Each number is 128 + 32 x the weight over the matrix's rms, rounded and kept within 0 to 255. Layers, rows and columns count from 0. Numbers have three digits each.

# layer 3 MLP up, 1792x448, rms 0.0502, rows 1614-1676, columns 224-447
119126152147121179113186134116080190052142121094154138146162122103129181124143110136109141059104136098143153126142118181150105138114034125096106123107073127130134167167056057124138147165136092087184214075125125074111097110084142158090094095083163136131172144127146073102129215107118109081139064161075107148161100163114155142149164149136094179086149087103171100175172163121100163140102135140165108126125172126115163066152098121145173101076150061064110110111111173105152076121099118122141139134102114076090141090132174120139107152191193094163150117147072065065163184108114159100109127071124181233062084107123122151195146113150116149088070139127063136139129159149133095126137
099114112110117172123120132092114144127101128144087091127139103130140109100164181139081148127129081107141150176082139134072165071112171150104126096177174161084164174138146065144104147138125142084146121095125126154146141135111161101149113121164135141180146135168164099157083135105162094125111141152127117180066107122095211087114094105107144098120133126148097138146136069136112147116127151164097141103152141183128112115133127157079157139147092124130164181115129083089136102123146143169208145186144136135110060131155157188132158135079106093146126089194155119142160142142124167101172067120156151146104106147139080135144146131136175126063134173117111136143129194139128094079178
130107145211141151127116130142082084143153137139145104119114130159096097108145123124139128112113240096114141131117175135087121138135138076117122120094164103082158206144126168060102087060088095133131079145231150151159137120088201162129071109095076101183053129185187102162114170141165163084134128169106136112105148167118117132121058116174172158101139082165147108131179120158094191144060156134095098127110120115153092099166116138087072159125186097118112138118138101108107130196161208148144144097114135111176124134132132154106129123137120135123098131156105103130100174073119133137113107142120110150160159098138168125123138061139109181088155168124209159119100085166130079136098
104114102153140217110137148123122039133103036161103107157115121167083096168127182196086086075092119156117099137099093158107161136087148088128154096172146109081177113128097120105162102147128121131119076141113149088154134168134093187217150094155109161123122125123164160114143085158118137161095169096198066150135108104123071143174121084071182058187114136109126092134136072089150119133110118093048153163140136113083055137145129115128139177116116152128114132132071068111132124153100180133123111124151117156100058105182186220093106182128110189141124104158111133155131134104076216127205108131151120130118127158132084197142136115136143107127168059156164163111121086127117108091174
068162138119109179126118125171096129112069060158094126161138123143084176112150163133109161107093123140151130136158109129129090079142173084098098160118147159152181129117118090140130129149140138107161156144151144119134127086082159125133155131089146143176146146165106156116123102140160095136150151171100180133143112154119114193127171114104161083113141131134131120174134073121073155145135160140082103140073152173109109110136124100078092165119159126134125198140137156100109103166108118186159132132079126106087103142188077173123082105150127146129093130107130142129103094195129110114149070188135145148093104137133094153108162111089142124070143103137098144115145120149143112101115
092154146125111138118160101119100091104092124166110148163164115110129134120134176120067146105060166141162135111141136150072100110125120103152086151098129160124186171138134077091092106150140099138144135121153155118139181117097136113124125118064144161163114151174142120137117144142155147163149127151104126122134124090108154122100122100112139093158150120113130136144140082124098139124087145165103157114128155106127092122168149128078146135087170111125125164133180121120120149181124143158177128117112114133113127133177176110139094116136121138152158129109089104150154114138102147159157088127175137186082135176118094133146157119125161121099133110099116145142122136128147087061156
116157119150143153102120181151137180143121128153134175120168116101108116112123153098128144157134163090128115117179135136084082115094118071087148141133166161110122163146163056115107143177207111129182112109124152126157122081122096094103061121122203171119080112082101121144091165148124177133138119120087155156099112167100151122122119084129130112133129150148098110152147109111066100094067111143129179127096036137157089122108149200145140134119106104093085136140117120111152049152175092160171141090148122139110113160151117164091109138077125140094076149105122116137064123142129102149117123132128192119111132076112123071109125129155156156094137038147116141182152135172143138122221
102105109062162094070139104094165175146119161136122138141128136106126155161157125034116147093108128070165134112149209080128168102156171127118110185086120175147109172168113065062152101111111155149120156116092141118083066090125129150126114101136147140141149191147102075082126129154157179192227156193137182156119151097131121126120114090145132110169147146168090107105082123159180155174126176167058145078182132173162122089150175150137065120136151125120121106126189063087139141122083081155125191146093082119144088168110188062161164134082162133112151110083109119105162142125057133178094141141166119111221168131123159099182164147141113119126143110112080162139078161149037151109133
110115094107114156106094071161080167109061078122095222146124141104140092113136179118125118146135122127155176047151207111120183162193154090122122126158087145109164125157031038178100087097086120143195171132133132126110070188055102164077164096120160162158142147163103125084088149079146117130162086078106091109018149121109121172114172128200085130178107140169169177138156057119157068141178138116183123094106197116153150125119151126081117114128163125130173113108160098106164085162117092104141140118109124129138147047141181209168071139185136140105081170097135074170166157129169177122158119130151132128093101168068168151130146200160129157109060078144115083086116097143129117098143
125116120141129110105163096130138116112112182152185057180098178172062118145154141164091122140085182172117125153079133149095100083105109103119115163141182165112138139128143191054078130102167144133170207116151190123125127129109168137133086164092156128171121196139193162158022149092154186100161120152090148115119134146107105244076148171039137168115120104085153063107133102103114159151082138162166131118180146180142156117157148082168146129041151166085110200179098124099115081096138120147160108104134097152138093165120100143067101043091135154159059095170141170203136143083129139218114103122178193176078126078094129157133138044113190184122194117147180172110116116070150086160095
080055135125136129082163144129150143090123164143140083168111220166109096078150125140143193131088176141165125147077178125092089057125171010082141130125162192098122105099121129135123102164165160039160164180132207096109148119126091132183158050101158125251110189157124133097075184147149173170117150177063166089148109138109112134121150095076138138126142130130123114141138057131107169131104150067151134101173157118124109103136167071115166208094131152168087227157149107099170151095066139172165144142094086095086097145142102198096113068162154132063167069151133120188156117139088135206096069072104180126076088154091094177160142108071160101141181119163113174192127142086098087104110
152135095104118145167096126120144165116144116138143156136135109158113099095132138143132132166141109126178134140084119109126122138118134113116152141147155131151093143140148101198109139126103158067131145137126136146112092145126121116131162121120160171118140165130131085128126118130179109132122173151107117130132119147118117118124146131133104164123116111177133100102085090142132117133114149142138146162090122118154120143151145123145149122106178133135147187157137129127231116125152127116134153117131175141128098103134105115160088142123114156147156167140127118122144103101105098136168115079121140124150126153091108153144130133144169140128103097132078127164100175140124113095130
119200103108132105112167144069125155138151096141118113141174170161134187082153128170137200119149090186107127171061116117113097074111084104107099148092102214136096162152060143086166111141104133149046142038126126153099160107129130194089109081129115103162184134113185172126098142139143075162116152191097105101161081163103132120112084080135094124111182144123127162140147149127135091158157131145170144102143113107102138099081097099149208197135132073076164147049144138121108077110113110143124166176078129150146066154141160161169109096091113146099150079131144094168137154160144167132077129046122184131128045100124012128176139090147080129154136155165082162145117091136138108129137
145131159112149109080136131049113133162116153123170175139254124091174072104162115097131148094110201096173118136094142097109100057128136114108132147116163150095168128141113115106128148084174057171168109096174120121106114102106169103140078149095158124142145159153120103094104144169168146151148096099062176090165149118115173132145122162127116113104176129124109124158106167144115093100076136111126073140121122079126157065101158133126093114112114084113132125079130079110107089105094122175068199146094145117113110098171119091080171140087166088087100084089118191085153143126104133145109129085115225157093177138122103184190183118129161135097080164132073121100131109135105123164097
123112123154083112138103101114112101103060154102114098132143212136111163116144147147077103089108140081124137144091149185086090138150124114150148178129171103166163130124136123126108135117195107132135163184156179113170146137096137114182105142066133140130125092165091160107060103183153220110154152124075147174113129140131153114081143119158080120159126076068126137153198139143066113130087098097153148147140111127093108139137144151067130088140161160081138120116141134129154121173152105086109116107140121112036091110086142155099141092166158130133077089109080099097122139147107124138137092081121104174175159128087148076135130102134151089111127137149160082087105130092085127085113
082088162140114164102074096151047084143135079136173169128144172226123096144150190126127134145137059093181143096169145186125162159204169156130126161163099079108135143076093134184119139109119133164075168147148115157127153091131196096159162118071180132151164122132155157107093048125138083128145140106124083116059124177124101203177196111067110033151108136095144065131142118150136180141127105126138132130121112170160084125226126092102082131172154161128115116106152098112107131130147145110105137123143128162123149105148121112171093098138128159161076132117118144134106138108104121114120143151126078199115102108155096131143154141120111133094075147124163116129126087123161064102071
126102161146138105070184103131109125064122094144096155147210137161130185082141146088149125076095146131098136087181153163080184181152094101149111160137076166070120170164100114100101136092165121105131162212157126088123175105125203141126131115058174152143094086140061096125071152158107165146192119063028118082104149073104092106144179100147104144107169118080158061101189184151095102088135181143114111185116080214129155096110132058123095052090200097069077115151137135094146143160080053127128151110114097094107144136095186173049084184157168124147210122141121131104128127117145144114128141183152090111138132133104102113125149129116132081108157086160106121118138134156068127073119
092146148112094135098114158062071095135061118120184109135090196181116081167128171100063152195117155122111124116174143173042161139052138118085112174149137138152149133106192103162119164126151122108179172100093156116143153133125103125102110109097154166142077136145121125063133093079131163124082116111159157160098097130086169098121079102108155062165152138091157155095100132090124203177123122082211118152116173118177135114150097220090127090074062152131076125154074160113114107089136109108132092086129163184069120127076112128117132138120151106172120149153162178190085065116076128123119115136198110199065154141070155152206160166115163120132088090178131157121158099106115107101153
132110134069136125074116125125083122055099199148147128150185143188103127086155171156111159196130175090146116094192115156113119147036117186113074137167160083092182113107152100107134153182203143118122150086103162113166167104116089097078162121099146152125146098110107128131134168130121062161090142119170139153136107144071121111104087150048127101099140131055141089116143112135179153143106108122214187097150115095146084082154121085127122054140118137065076218084116149076130121166113144154082122154118115201031110154153102135180076135107158172210104158054165145186125066164093127110108140131130116147091105172087130113146168082070091077099177099167136169114113103081161102062148
087134121147123151116135163128067101118128160125151098121119140110132139144126140129138164152109099107137141121134119158144152117160118109093091093112117127122115132123158088131143174158133168098114133157152133131151103126112098144115142135131151161127053153142161150142140114112163112137091145173111158153118080145135146122110108121131149088121119148109132102145145153145140166175140139178143128129112140131102114128154142139095080154163169129113127120158129124131139125113154160105125137136161136120100115122167120117101110120191139145109143113113156154103129100150070129118106121125120138166132111125148096086148126124139163117063115136173130146176132130156146132127136
105096171203169128107144121207115140118088128093161073134143121109147188157141116098052138123099117146092135104133134149096140049140071096097120115162097162125084132156148098083187107159128114122122072178106153124124150130167147109103051134154177131179117179115115137172141110160138172140105185100178117062121126112111160114064055047136171159144129123190089121103117165154122131141076174090096138160102129140174088111148133107121067054083129111114144146143158106093111144166131101144142153115117149089106038107081167104093119177144141139103129130092073172096079145101069166140131115176121116107154127091192106073142152123178159117121173075097089132132144101166062108107153
100079085141069124044122133155085179158176119149114069167109115147017149179122140145168157122127118139161100096166154146135128063191161062136157146067133168120140127135157103165080128096117088169143135090080141110107159109121128154164125135172119121128127176134109095114125166098185133140115139082120098078080154167116098207148117152099175116117118127186152169157085058139109178130180180167138170212171175181198146128151134158076138147103172128104054129119137157131118137154165103146127110125165165131161159107111133165108159144141113085075090139103067113137172111150108166163101112136188140106099101123184112179134130135144099135114123084124066102092127163121128138081213
103158094163110141095104111138122127114100072156101106160142132117053112087194157118087219104097151167181136150106118166092119087153133069118158166052149118099137112125172128139105098114168155132128136099173168133154166119074149108165163137097212158188162138155131102130077154125163118123128113121075133105096190133026179111147069059143137133160141107146153116166147085130139170160074144135114118136085162115161161106167155093105115141102170116140170160105109131050145101169129147116131146131121113114090139142110152149141129150138121141143109169100123097187088115149138173172105040122135115139128090153115126127161171118087184110117128119129123112145123100150104087114143
139149102164133155109162107142104095099120126148142144175127167140094121054165127123135138143105151131160122115173119188107141083149126095083146116088112140113134150130128124067078155064125146132186170155149180115173177103109140141099117101098115117153090140104158142119064138126138128152102095171104164092088106126070125150121115070147138136086118115095144083112102143126086165116111138119122154155143126150142107122179090136128105165110128116136079178156106121119148121115108108148126135126077109165147131142185102140095089115142155142124152133131123127144084126164151112153125128146117181127117122137115114137172157123068142101127142127172182113193125123138114063112156
084118144124073129095117114103078130118054152112103128112108110181106107142139161111111136110093110124127136104199101162126103126081133148149130136161096106139200102103121136163115112129127120150150137108102184089168138124120121137101147124121140081162114147155161143119141152131128140049143128128151122163153114105138115120160111090104139116095186111122143129082089120119141182135126140150124096138074154130182124152157130138092156139154093108136134110127119150126143126166158135117156093087099110093133164160159111136114119074158128139138093124095098155163140078135131088129125122169157100124081128126122119080128113155052119154163170167149131068081114100172148097132142
164185105130134162157152163111136107107106100165121139189096169102114128083151150127143173144129187134113122120170107152098125134143164168111127108088112076096151153116137084113071131077117185126171072146197136071196108130129121118111183116052097163149172150138165127123099110115140106129114100101145130163131094114061129124115062096154133135120127121100131144151077173106150126141146102071180109153116149099149110119117128140097109097116165162163109159115101131095103136094097132050138104118073134153124049087093097157132132106213110131193149093109180125135090091149137140137106094120148121158099161095154113158158186099105182117101090140160177144144172116140107108133145
114110110120128146085138116159140097165136137213155130174123101169112127094142145132119143151114118143100110135136145104070144140157105116096134101132137154114121151147153133139091109100148130109149147057190120188149131118059176175104083136156163159137128098123136151178077149163242094149164128121116150110010153171097098190075178145092156081104162114167151085091142112153188056086166190116154133159109116185192051106125115173087137099134155188118073110150105069104075052147118147107198150168159134177090086085165184155139134180054123127170054160117179134195118126140173154230145065123137137144119150091120105165171154153181158047077155085162142122127123132094098138068122
133137092113133159095110135109126166100099106162140130170197142169145106106224184127084165147101145116184148164112211103147064094128139133092142179102109144100124148141152115138118099165143079127130119123150135145143141091107125103091103103124145107149156155159122104148104147126163130190159127121104121138119120134013141117087130116183129150099129175141104143117131102143160105111092138123116198137088102159119100114128085138098142103126145105156162150144122124034152107139147165153158158134133153136123093062113139141155113117097102113159173136175117064123119132122127126108131070118130109091123175169099145093153200127162173104134114089115110111191116107130118104071151
107161113125090193106135083098125118101100130140151113200124128153072110100178134107152154117089119141148147100118101133104143092152124114144166169074130139112177096152162153137115117089143165124162158123121157116157145130099124126146129173078173149149150163168138120129089128124121139147127088114075151117120151143066121122139106157125107125156143109160143139155125124156122180177128145077126144108143188166162138107176112105088122152136156148130135105130116108090126136161125123126144142132090128166117102165115098186140101134152161137138099079111122127142099114182152130146150062121165152136090084095131148132143175153067153145125135133139111127128166150145097139145122
099126136126129143118155136102133155148109090132103148143139132141090133107146150070064149094103122142125098125070133108111116088137086116127079172115123183081130148159169110070102124141147117131132185093159137116126149087095152123123108131126179170158139108121094134109103143108153091139148165144083132164113135129092148129135141118075154114143165150092095155157126058120061146096114135147169157110082129139145087090107147132090181164121106122057114170150150157090118060112156094153169128114077093131126161145138133120139095129074153148134161109138097125159102129163107162146108109152187112117130075146127113153141179146157128105118139125132079158153131137112196122085159
130137129114105144142135108120089116123094107138160151166172135169122139090159174099133160129134133135151118156168110169102107159142144161121114147164132175127156158100116115123088149117134093167158155126121164131125165107127177139131153155129162116154158137145100149147106112136178123109125119121103131156079096115091096146118167131105138166145147121133121129144084124091055113142127155144143132164086124153139139089138115116101143096147172105136113166153131073078121097153127138142177173115100112113118147065141121135119108130123126143147121107109113145122099100109123183119130115124112139135107112140174101155137156130120182122086093118152119135154143076157132113111113
148118116102187121104079127082098168133141089143102131181171148119139133081176176079125149108132131131137160137124163186127172073157149113100142116116153122100155164119170131144141135160176166156119165161123150114116132112094140178114093163094156139139149124135153107101124111145152162112122087155144111157095128139077145120116110143115181141152110125146151115125104071127062138152078127122149088127103156118200124045105137139120158133108127114075143135124116135078166089148106126099139183147083131182047141126118106105096094154138113150143178080094121138106075109117135179129112068118139142143162105116075143152170177137082162146074107099185029153122162133120108123096101
119127113107114146132152113101115143066070138114152102138161167163076155122175158133107158086110115124157175128115131200131098116107128123134172156164141160119186147135135104077094147178184133093156135152122179093153116135116132153115120177058176123134151160151130126125117121161170153077101125122100102093096125130071155140157119105095128159158138107121108112128126141159086143185109134098138162167083133140145092099163125133085149115138164123159125162161128120086091075163169122106078143102171124176102110164121128162113083090142127116218174119150084118108085125130117139125067085121117132176136094113183083112142169095065194104093109162152116146131134091145090093087168
113196133127079141095150077123092105135125109170123171164182158143140129122141151116083162094088139144156157093149143161125111107129116095118092196103143142124157133153146133086123128127159107121124161120129148149096147115100135117157129119093148155164126138143131106138080124073157125143123103136080140116108142133103135143123125123108149123170162113112088130141133116145086131153073150138119147138095134166151144107140108133102133155088152089094133185156164107108122081145137106140160146130121128153082120157158134135140104128097151103143172109119116144155119141176144171151132059133151156158128126164103115146138162146099183148072149125145091158160135141128114104054135
117098084112161107073126134156058108109166113139105109138132097137144149092150100084049133151141093096128142116137118141172113136165070132134124160090101130036170149080076098110149138102111145147091133162149139141147194137085151063099107139143163164166151131135109128122068126161152155109155099145139109119132140133127108148103081064160137142163160108154057129117106141145143160120139128115187195128104106186125097144084115093090106183123127147141147131137164187106194099140180127101139113119090066183111160151085158087142066118160100132205075141085147088102094119164129181092106084120090103180183156169177094100159142125163141097107140142144062113157112108103163086070117
122128090092127138119121115114152106153047171122080144165128133127126089142145132125139136160083133089109124176148123144116060136127127141119126147160235144108143130091140168162073179136186106134173119156096191151121128147110125138130140179151118129112058118109113130120113104153168184096188095101110176170105136107121134088094142115137187113086150126133115147132104151166116141067073139131150136124127086160160104133166100116116123149174085119115098174191136063124135089154147129172237130119107132087095137161170126175112143084134112124050167155095110174203082155125150132117160066181115108082164144156152114124108131164141120165107138116116122130123138137092072141091110
091152107125123129111135105106111124125098135168137120168163140169114136117138155133068135079102162130151123120133151165100125093123114118133125171105161161108172148136144071111100106109148126122127156103152138120110168128090158104144122112092157127160129172149128127128101113139151112150180114146105127143098122131122117142100121107108139109170171110126143108152110100134099112140120179148097163128104170159170107099150133133089121162099166110094127166138148126092148100144145145138149157103089122176122086146169152152141128146097148150153128126136134148163106104123126178159124078121166154158134128159097138131132160111106169126060137118125099149138126150136138102082158
105129176138130175081149118088095105128082075104097122128161163175090123151197158105074118113086131118144148140134111200083122093156083174120111154106140119130137158154165123084132121067133145151110110103113169144137172121140128155141147139115136143123115167159128106091098116149144107124121135082114154147148127128089107170141081134089166100181118131142092078176129159164116180172109140192133157139092125130074142088163140161116128092123120138148150126101155141067106158103142081127147143134122114119129109136131121142100080103112139095168179068141136185142167124120118195125167102176141111145091112115194092143144182095125146121135105116132138189131055084134097116113115
122126147127115129118126122100129130142138124149137102142192152117178107107191172129096132120057157084133144217066164161072117105087101142119117152141178122157148156153133118143094153134181087150173150128151142135157105123117115095161116163122109090166149149159161105080136152154180111123137092113090168114160123102064149132177108092111134148078199121091127162148154101149066165124115118123132136092117122066109116107133153105103148139117121136103108178045127138067118071131104115157174127138152106103126096145100158125123181176184134105106136098150111099068113152122121180104157074108146136185128137145174107152137197087138175118098113163129060118101113065143149119096157
147187080104111134092172114142180121142167162140062095103191117116168107077150142111104180164092199169180162101090148079149055142117088096144093155112127170132129093138149125091123107073120181096089137127135134117103170126143093081122075089107125158165154174152068116052064173132162185160050106161104178139182160114111155139132104114133131150152196152184097109181195111116160129176109171147064169083161114082100161106144129151118135167125075133148129119086179131104140112140177117214108162093099116163087102151024136179117070174116111080164149130122097078076138176099105144115072119123114159086155118171160110143108178096158114121132231126129022139138123164160123133115198
081086118118115186124140164117108110064091133110145118178158113151117120044159154099103141145109146092173102127104108164086119084103091109069165140147113141163151126093130116129098119169156129143107111170162159125142151148092149179152153136099154181193145111175126153085118141102138106146110161174123136121139107118110152120108124097103122157136134145076135117149159090118111092170156120130138126147080129109136069117095151134031127184115122111101103153125149113114156092161163120150144148124103085098071138138105182125120111133146115140177126106120135145128093109176078170122119099074150128174107048152145083127147136117156182115087143120180119114145152152167142130116187
124141157134124125145085135165144131087081129136097131149131181137129168109159121105092118163060134137163129130123114110098177161132073119123109140126113148114137122182129152122152133144170117126167098143117124131162148132162114171111113157123110119126149135125138157109130089168095128124127091092186079119147117143118194122095064099137140084136118113102116155120120192127105072093128088126156181081132124076152072130172130146137154112171124181125111140125133169108110136145165103114150090105153163166107130093117105102153099075084132134141139138127113102144087144183123127141140121124114146161109158084174136143158152128116146116113101157176102133161109105142140104120181
107147202149068097102099117082116172179096124131070188165125099106136118140154132173091170092054073146201152130117125080126120093149116154125138157109170093084180130117091107158139168049126079145188161130058121146097155177147146103142132137122213144136156159101129137112164166139162180141188067074122184124100126128107101113052119104102073114064119143193168121124096149152109107114092142187065214096135198061140156094168111066114135219130130161106147111127111102119121108124097092100163176140142181090121157167140117100112135122143170073102131138090097106145105109219121195095146061083137138134173193174116110168183159199107194053143086188170037142098114119152070137162145
150071128086125154016120111104161081132128142202109141124135113083142061059169073108043232159140188151141132173121149165132166153104105060118035181143179113148136140173151057088136135080179125028183115138174138126154105118131076082162136085057154202134088173120109170160141108089133176197088109044100107080177125169109153138169108114134142131119118141119147174079140143139195156148035119086161097132120076161095131086169157110163064179072143132153092210121131110095140149089112116163112159155178094176121076189116129167189147121082174141131082099091136169180188170087108099165099098125164171133112137205150111059138188098177168094162119118154106139123147139135109125081144
130167076093086161083139121119100133110081089143121120167139149171116129134141148105099153099110090162166156130102125166093088128158192085112148197102171171108189123121115105135132143139175121123109100163109162164088144121124109136148130160151115132153129117136176111139100126090128170118117158129134140138110140134124151114074162127065131107174109110150089101130124058120124114132058145121104206139095115137147100125125135139105119126145142121119120193154175093101187101152136118135142134116139132156094083143167116143131109091136147191147169081117115187149077125149129160124120047122155075139153104167091106141105121164104169162089152090114110117172138111134119104064142
102156073129150124182186074062129121142150082130177100142164174084103149122152215109096114138111147155087129082144127104102168157118147085116106136182125087098155170143130106120152111109097122146174180124160113120132100073081201146177173105102116109146119104175138112069047089124108109121143177112029120126103120051110118120173205125128163073131197148090083183092104188119099125158099145096162123108144097087113090118124141131091160135086170132151131126178110110097123089130143128117144166101165166154137116106154114120135156099058103118170167160151113081138096126127128143155082137163167099118173150128115147135151171164125182100099131157145132165120126110164163112115126
105115136090115130126174122122125144075139158167092158174192148117153121039147151152133132116111099084161151173056208098142053148105180140109158152135115093100157213185106097144106156137098078108157110174155121100103109145099135091156163112101138123172135110160173127064104137080117152189088112180140093109158137099116147091188130070133133118077107151129128053174100129106151054140102145052093177148132096077103087098154175111129191135159107173106152142104120072097151143131161147182144160187187101160128072165118144114099079156096093135157172152157086103120165187146122099145113125066113160113032118168087151105144146122154183106059090143154104146228122118142150086086136
101061113116089135035137119001135076159092169205149110154174114126145113149144135167106094154092080164135135115114146104129131111142116108103119077028113115033149128162045130115166143063158114083104171142105126146053138069078157088147131180165160146159152093137099127144129129174177157057200125092110163181085170098122148186135161202046156129137115087193124074171120120163133126121177176130187136190091138106159061125123082121116152122114164114078102125138102094132176072146144174169147138165092082151121145091134071142123141139193173149154064105083137153180153101113171188151128098159179129153150106087135071197118128164164194040090161123172115120098143109102108123113161
134101156147080052140112126108129137159110206118193071170145133095160100062176117050157234160094102072113090107161135149102161099152087102131158134128182126035134167113136088149088130087093081090224136123122134104152187079108139081122067094143170179145134142116187156087076164178177125130161152114029186126117127133056124125068162071129110064092233145124144140124139139159049185076190148108198082112107136112144094111132101032142137125163184095110078192142119099071120152117135122082106145115142046068123114099185092144160141172064115090105173140114176109191159079193104122152117115153155159127048137087122134135186159052133128034119095206149065133153136195140120102140119
099162153108116151116148151096128077152119122151173183128229156130138132146161189066156160107122128150151147065096101152102153126109060134112115081141144099056071099208135156116110144126167121027104180075147146197112116111123173114110134145113224193107128102135152139122185186138090069136089208148131192045069126105115203099099146094115101097068161150118165108139183114090105131075050148180120123128082086127123119094216131085120137141145143098026177171106152096114169109147110134165151213167152144102125084157196103109158148090102151133155197123104145150069067108160052150130067104146096109104064087097130081107178127078126098086152138192134095143133127101219109016173129
018075104111187140105108157086153124087084136103147156208127170130070070057144147100120124140099161091166111107139114115092138069138166101121146135115144073130101125091196058165132173094155198109145166111100180096167131071098103093152170157087218203104164092195074116108090074178159120163115163070098161129074140114093113096139102083171194104178132146133149131148138107180113102168095098133102165136153141071120113068227108142151072084048110113116072130119098159108148167140089107140112155161097125132115082142124073105093060145124143111094110094108174203152119104089093115111160112116170130084095109072161150109145148086093096056138199118164092178116129155189056138161103
056084151151082174078186128125143101123101071126141122142099103120110126115148146217139127130074159140157144134128118179152096096170164108120139178143056153168057153138062134155190151120140114092053149084151178159128149154129118120177119104062129063143108114190193180070137132124136096120132097165109170129215118126129143135162087096139089092174183113104107041145136073138074126096105121157101115163007106157071081119142083165064090196121082076150207089119133092117103129165093169122116139137045136115144122091132121104160145084119127146156121156144113179051051114131088112149155118171119129138123190179097082111143154145078166169123174108125129166111164077208109112131184
123155158144165192187141127095099189142125049088122178083150107109107226127145175068132117104140095121139145119118207132122107141141187153146127106133154106124148092130171157129147184116114135129106051143109125170110078139142149157105159096126068095155050146123161151158162096064142099189147098107126144130124115130116139129155052117122180121113143102162059211127084178077150178170099119103118104148139084094158138115132148183052062112109098106148179111183137118106123112125152151075132185098133130140142128093116110183164161131175112170119165131059139109128067140212167152074119111134142135118181111118140074133131129200133143119111077167086097108085121137166128144064180
088121062099151166073191122071070139134080083179156097179205119106086125091165175063065139122109190144195141110146182144085134137142125127135085181145112159122139128138146094038163088165187138088129168131121179152115147112128154153102103143125205173203134130177087087136088141151148122112130151121097166100078147109075189124109130134098164071207144142118161166162165104115134134183107137150153190108124135139131149090157116114101124134098152151082137124127193122039082113134129090187133194181088075153065134189121122118117131094082174172184146111091110209180150161109071155118155083074179105110135063145134149103122167160155132093079166154110122162163078069178107116115156
169162142132128169125087113143135089165128133212139085119163198181155037106140155147147158176098162102129150174146161090134176161082094132125101100143120157095110170147161189154055128151138135138164070076134136192131123141033152180117146101146145131133116143147145191132127198149179107139159146154100163132026144129126109177047133138162124124095170128152150124109106143124139156096124151108145131122145083116153103117167134186127111204127181084179082131147088117126134056122150174092201180104157134130149096117155122119155150149119136152142115158124111099191133139140085151173126116154094057110064159093127117141178144145153125175156160162144097134141147159127137115099133
086165100113110216125176085090101092125144122145184185123145086091129122180130176196129091114115103149134161183046091100121125081121157089115138124100143137135102203164118093119106145089129135125128075105145140186155079160071196164153158101163139107105099088166141157171103059057163090153179104092101097127147147104120121144187160121104163114093146103115214151141169137115127137148067142165076107141130098058124053101137107082120088111158085090127150111168091082108129136159135143076132175144090203165125036151143120162169111115054149162126138163136141109141136169141121134166110117144112092064137123112180100105171129176156122047140117157126146163120121133146140126081116
132114175145175119075102097155074164098131097085140104112155127107140140127148137132112071112089160123210115103145175213121095159177166146086134108069158123156083072120078128150132155075165170132163160114140174107124166121151127133109056173059173100121161149121146057041122133148103091138142091163116189017134109089122175243099121132118078112152132143082130123181202171151117167140074108104159187133122184102116132095166130079125123092076128117150121111064128182117110125132115163146108131184139105197087158148124084092085137145077131177185166052037094053089143090103156119113114109114132148190103145117157054137123138110101127090077103173143185100161095044154069108097149
111136121141120121120148132114149163079145132104137152128150176096110128087122115130130184146173156133136119112150144136072108095044140110066127118152089139124119160161107063139118153173165125108162116107114192122176093135129143099111101119108122122134141118119103113074144155150129124145062115123135157081096083089104139137096108075175114102099143153132137153149162133087099121104071097153140151097122128093174116089120168181138112162088135095128082205089135137113140090130137113173151115104124154106107081116132097111099161111106176083100141090115118119108099067131088126114134123155136177088082090112160170136135145118090117110133125175143157147124156127167149058140146
101112148169170139161104146119129134077159164115125128112122136102107140110120106116142140138110142056200126196104159121079139106143112102110153098126123162177126079148129114158130127151144125119164108131130123144131109136111106148158124155133091096176091141200140132175156124118162169079124081171147135166164133133119147140125150078145134144145160126167149145134164140130143138144096118126162147118146174110121119121149130166114145146149176155115136172126147154117157086196155141118148115133114090084109107116113201120147179178150119136165145162130122142109080129184143111111118074128115122155164162105126115118105135140155205079106129165086156099170104102119108126115118
098098169167105121054120104102105159084156082132126173136187119083141122055141125128095147090127078107132109105065182131110129066144099109121122153085100136105185212165103075117070129117123128095149152133103125127142161123164149119073067132085179116121122121148161106098130120116165082151160076065092162103118143130089167118123088111163094102101233110080163111154143110133142112162131134117132135125089167145090136093195128087131168126128112066115155101073132199086155143066091142097135139132142107141096084151087151128146082146112129140127157086123124052108130122133158142131186134110176154145100131127139125125160160122135146087075092115125075144174145132101147121056101
068225078075125110158171133164128143078150172098173106167170092123082129094163138075132176181155130181143138084141103119100166150116166039110124112079132194114155172079146156128047154136108138155188177127067125081126127089107102185121165085146182086118107213162079114141145104186099116115139136182031157154058110159097126118130151120156089185141191138176150102157153158114056105159146160169126140117131175173211109109113130180132204119186072041086110121108184113093178075155097081178169131156083100080129121196195099131146129070129034204144147109120126164176179064142158125188094125138184171174112126119092056129165148082108125169177100121165114181203106095195133076137207
133118178140158122142135166164113131130151086158182082118175179160126140115148177115156109124089155114228154110094182131140115073142120111057149131089116121122095188185095191131122150128120149150120205156151149143069132108111119063123033099073103115191104148156157082109069179123151140128126081212095123113080121151124167140141091145153192176108095112120150076194143150126104200130156114128112068105130159098123122118163100153156159113060136130142139164103162133122208060182128119163145162086097088127114156079166135096122062195149141133186131072092139117080076105135118152064120132074088196204145141121144047154176132075129116090166150185146114134125155136141103146093098
124173093119133121110136110122140105102135160144110162139172165147126155119148139142098167089112119165129146091122129136119088096141119091135130154119160135074140138143123101083130127135155141116116155132127149128109122140100170108153141120111132159149168135165108144156091159176158123104132174105142134173137160091096131101130130116165121166117159114139072101123097147141109116140091128126111167138115112182116098117134145124100142142149110102108137177151173148113183099158142155172196135115121156109124091133164149124133108147077129136174134120104117132120095129156113168139139084126149171121150096164141118143168129105097117075112117156140142154140085122102127064066104